From a checkpoint of a small transformer trained on Wikipedia: 16 layers.
Each number is 500 + 50 x the weight over its row's rms, rounded and kept within 0 to 999. Layers, rows and columns count from 0. Numbers have three digits each. The size before them is the row's rms in percent of the matrix's.

# layer 5 MLP up, 448x160, rms 0.392, rows 0-34, columns 80-159
111:543525411521483602489490408428477554559530508560534477548467504437466586516414536465497448555589348502511496416473459542509419557521551531468463525539522395421447524496509480451513457388538498540537470426481516498519593491487552566451467434
092:467601420583510506520397557467480530550469496456458491469485478499558478526493565375473454536449504436438485502454477460557522560425536494503400506518564482507451456422574533509595616468549556495583514539494616510534520470452437536481446594
098:480525484403562543496509487560488446569509477445552503438472390562486568457526470487481562431537449420488530588556497413457442544513549487502518495445526588551530494536504501485504533550429510476515481503395492449507509543568493504431385508
097:437489410528559450459517554554492568460524472565511392572610486518469542484527472492476531516557535568533581447546512502518482503490525474494532434426475485515525515469571471527565415419430590508511544380445564415568523529420404509458519424
096:504474467448475476609462537516492416442469472515579427444481587519438469562587601415541477529449482524497469355484502516488538608499489567382483436490483549514409514491515403479459408462403493497522470553597532505490472493463445403452499430
101:432461544514596533448545542504479485503452520538524464520506484574557502543490462500550454448479513518467505515561481528508543412561473441527579551549491447468551531464350580464490590465482493502489589617563409569521524453543554547482493500
103:552514559422529572438555571531455511469513551467461612531381463490539532512430461607475479517520538521446464439511449434475498433648504499422526505443487512472518528465522411495497493504473491453561477531506543490447452409422549582479505477
094:489506479535447476484499509546480496528516556502527580484563586564512539468539500518558501536554574463488564465427474448532548579466439455472551558465449566498547542592524491481491546566519472444512508512478568583533419545444465559521563450
094:514429394543397517449505490618503564459533446514560531501553475487479496483492537532478501421528545594583562453481509427501408534573468556572550490458499427479438603599590462585483457481523401390582530449523442506521523485550450544439464484
106:523440505430566345535549540521465470547539434501553519496466454482480396524560363436513547504472597471483489520430616487386446427582514520493438449472532445396575534500425463526523441566530494455460484495553553479486575476508485513512531530
098:479487502463471542447564560472525493532528407558375503427531552464510466574496564527506435560419538568516532519503512487472489423437549474413449535520423493490484528551426518508509511541393487529553445465451469561555516537428572541562522594
097:518423511536522496434457486467469539466533430615379488459438539471522457442462576502541483430485462503517398399550459456463466504555535514529562533451418555571445360431560515414557484464499445439522540514507494488493511431424498546477492538
098:454483511433412489478461495522489516461470495544487523459444489588426536428470536474421535423461480574508576530433492532515477464518502463468487480542510490589553491475491457576519555498521575502609538484511557454620427474464463429546428482
110:498449506497474418538442476555500622453385476451566458488488459559535462475514507531497501567486574506473497560442470549464517552506417425574505435535501540466455524431454517467542499549460474515521498622489505474410458483530457532469495611
099:442430473487567561484496530588463565521388488403556509410540542523519499537414503493492582498438497497509380466454467442410507511538394499525442568572440443511562516472523486507552527441591496476523519460468566477545420526475484434528469493
102:584592447588440598418535511524451483456544527480576540521535526473599532511646477528518525467601465519543454520525531519479621526489506449502440464471532521472519455531447537533550482572524482467456623558469569416489556502507468518522554487
096:475539503522529486544532470620418572365623520567501547487496516453475453471471475477510444439505527519501517463555517458427511505514556557551511499403527490476525477410408582537582552498481567469453548462440508536520555511495452485441486501
097:597517527490590530442556531469556555558505512567483526503571538511513471537460546490437525427490485604421546473505477529409451474498494419573517441524529602510485420491491508473466620501516515503530453448448474526525529530543483536482462448
099:455471430534477465424479578570495477438480450461566484490501374533432571481482578500537564486479470530464454464417435432411512447454522408491476502534409389447498524450389438399416429422484551474449478599470508482443491474532490502460513493
102:466437571521509565499460553478552512476479508496480519518542497531502540425531474572516518542473587538561447429505470477465476459540511501505577524563529415537541449558383486456589502498532537540571489512454546600528510516473572512566475405
105:602490560494438519558437501377581472578458560455519523548585361546530438508503484486482533440460437448403433483573471508503532521487524491349543457514598474531523505571468563468437550427495450511529454530473519452461543449544488469469567553
099:493404406584630510515455411489459618448458584510526500516531534531577536524548473472577594466566435468519581433458533392539523457471583502559490474613484579418440509579563462554570488506468471537430501451461429510547482513481514543491473520
104:490493511488480505529383577533499457578557467509369515553480557542515520465438414484461487519488493588500502493400511499545541568504460551523492538572485457579495538424416519459541451555509530550570537504542452508450415400421508362559522402
099:394491539455500507531525522467551450499529429476499469445455493465505514514443547473575416437396514511539551513511528499514462537575546508470498492472527517457444479509567483455506490505441512471543370465494560468516489495547562454447502529
102:458508508513581476476459514450498571545483425465521483505493504405594411481505562529505490487548491484639531505453443477473452526492514473509499398568503513463432464532551459539510480580516411497551487561442512463501553523516595502483452445
106:526543553505458440474516474481495511454461480555492408480459518553488480494416462566505520471473504583460493520500633450537564549545505466500491566501526463535520542441616479556435528473490447496422501511475505482476394485471539461461400548
107:358449530419530521485513527493536526530468494466535458494525535592599515444528459468522593461551573555501568469434571509522523521552571535513491592509485468481513464459509502430524497461545513356471539447483384410477487499513491471530479440
101:434560535456569536553410567481504460560495488478492571463567483584367626593505516523548611478455410500597476428553511499482397359509520554481464525495489510512518443504374512494585443554444551626492455512527522535537491488438527473393448437
103:552450438523416484440505524516487496427522539443497486399444494546387450468487496514504513515508512534578463506431503553480477526465486563567484468457464626465480481378541476522495556514406436488441355347507442505497527456586571508536609485
094:549408447558493532481587483510554457520456432499528575485475497535397500472523523454499492478460545411537514533469488408496501500380536411503521456542566466444448537488471476509471509619465513491479494534521500573494614483546520474496482459
103:433600514477480509490480468490465450531542572539446447608564469570493389453422420595528435444449544535574495456501520415507516541486585421570464518578498487530470540566538491573576482480526568458486507493538498487455592448493482466446509566
099:563557485575379534480600432532468493467490520560530465426507549530506500532426522481575475529565423476391633465422514391463480481581421511506560475525420518461487545431419523497481507553517528419507417485453432477440523551503586565503517553
099:531470516478496508393432499535510461466470483586523540554569448467538539489455480574461490472429459518484347516389506551527432536515524467428524469498543474583587442440518494515476469541558490493475458430548519490423497522461597539518505470
095:498467516441503455478496443554458491466473430454434484487540375470459490478554541501455509493412499473585532415580589533503550561545524558556440463507520482526566591482586481529423406548450485604447521523518496460540471504531535431508466383
096:532461557518518488497430489496524559583548455541582618469478536525462481475498578514541419537477579441483510453425459531548442543490408532494525506522532505573559549497558482447472464477570526538469408518529522532537529580524569531459474504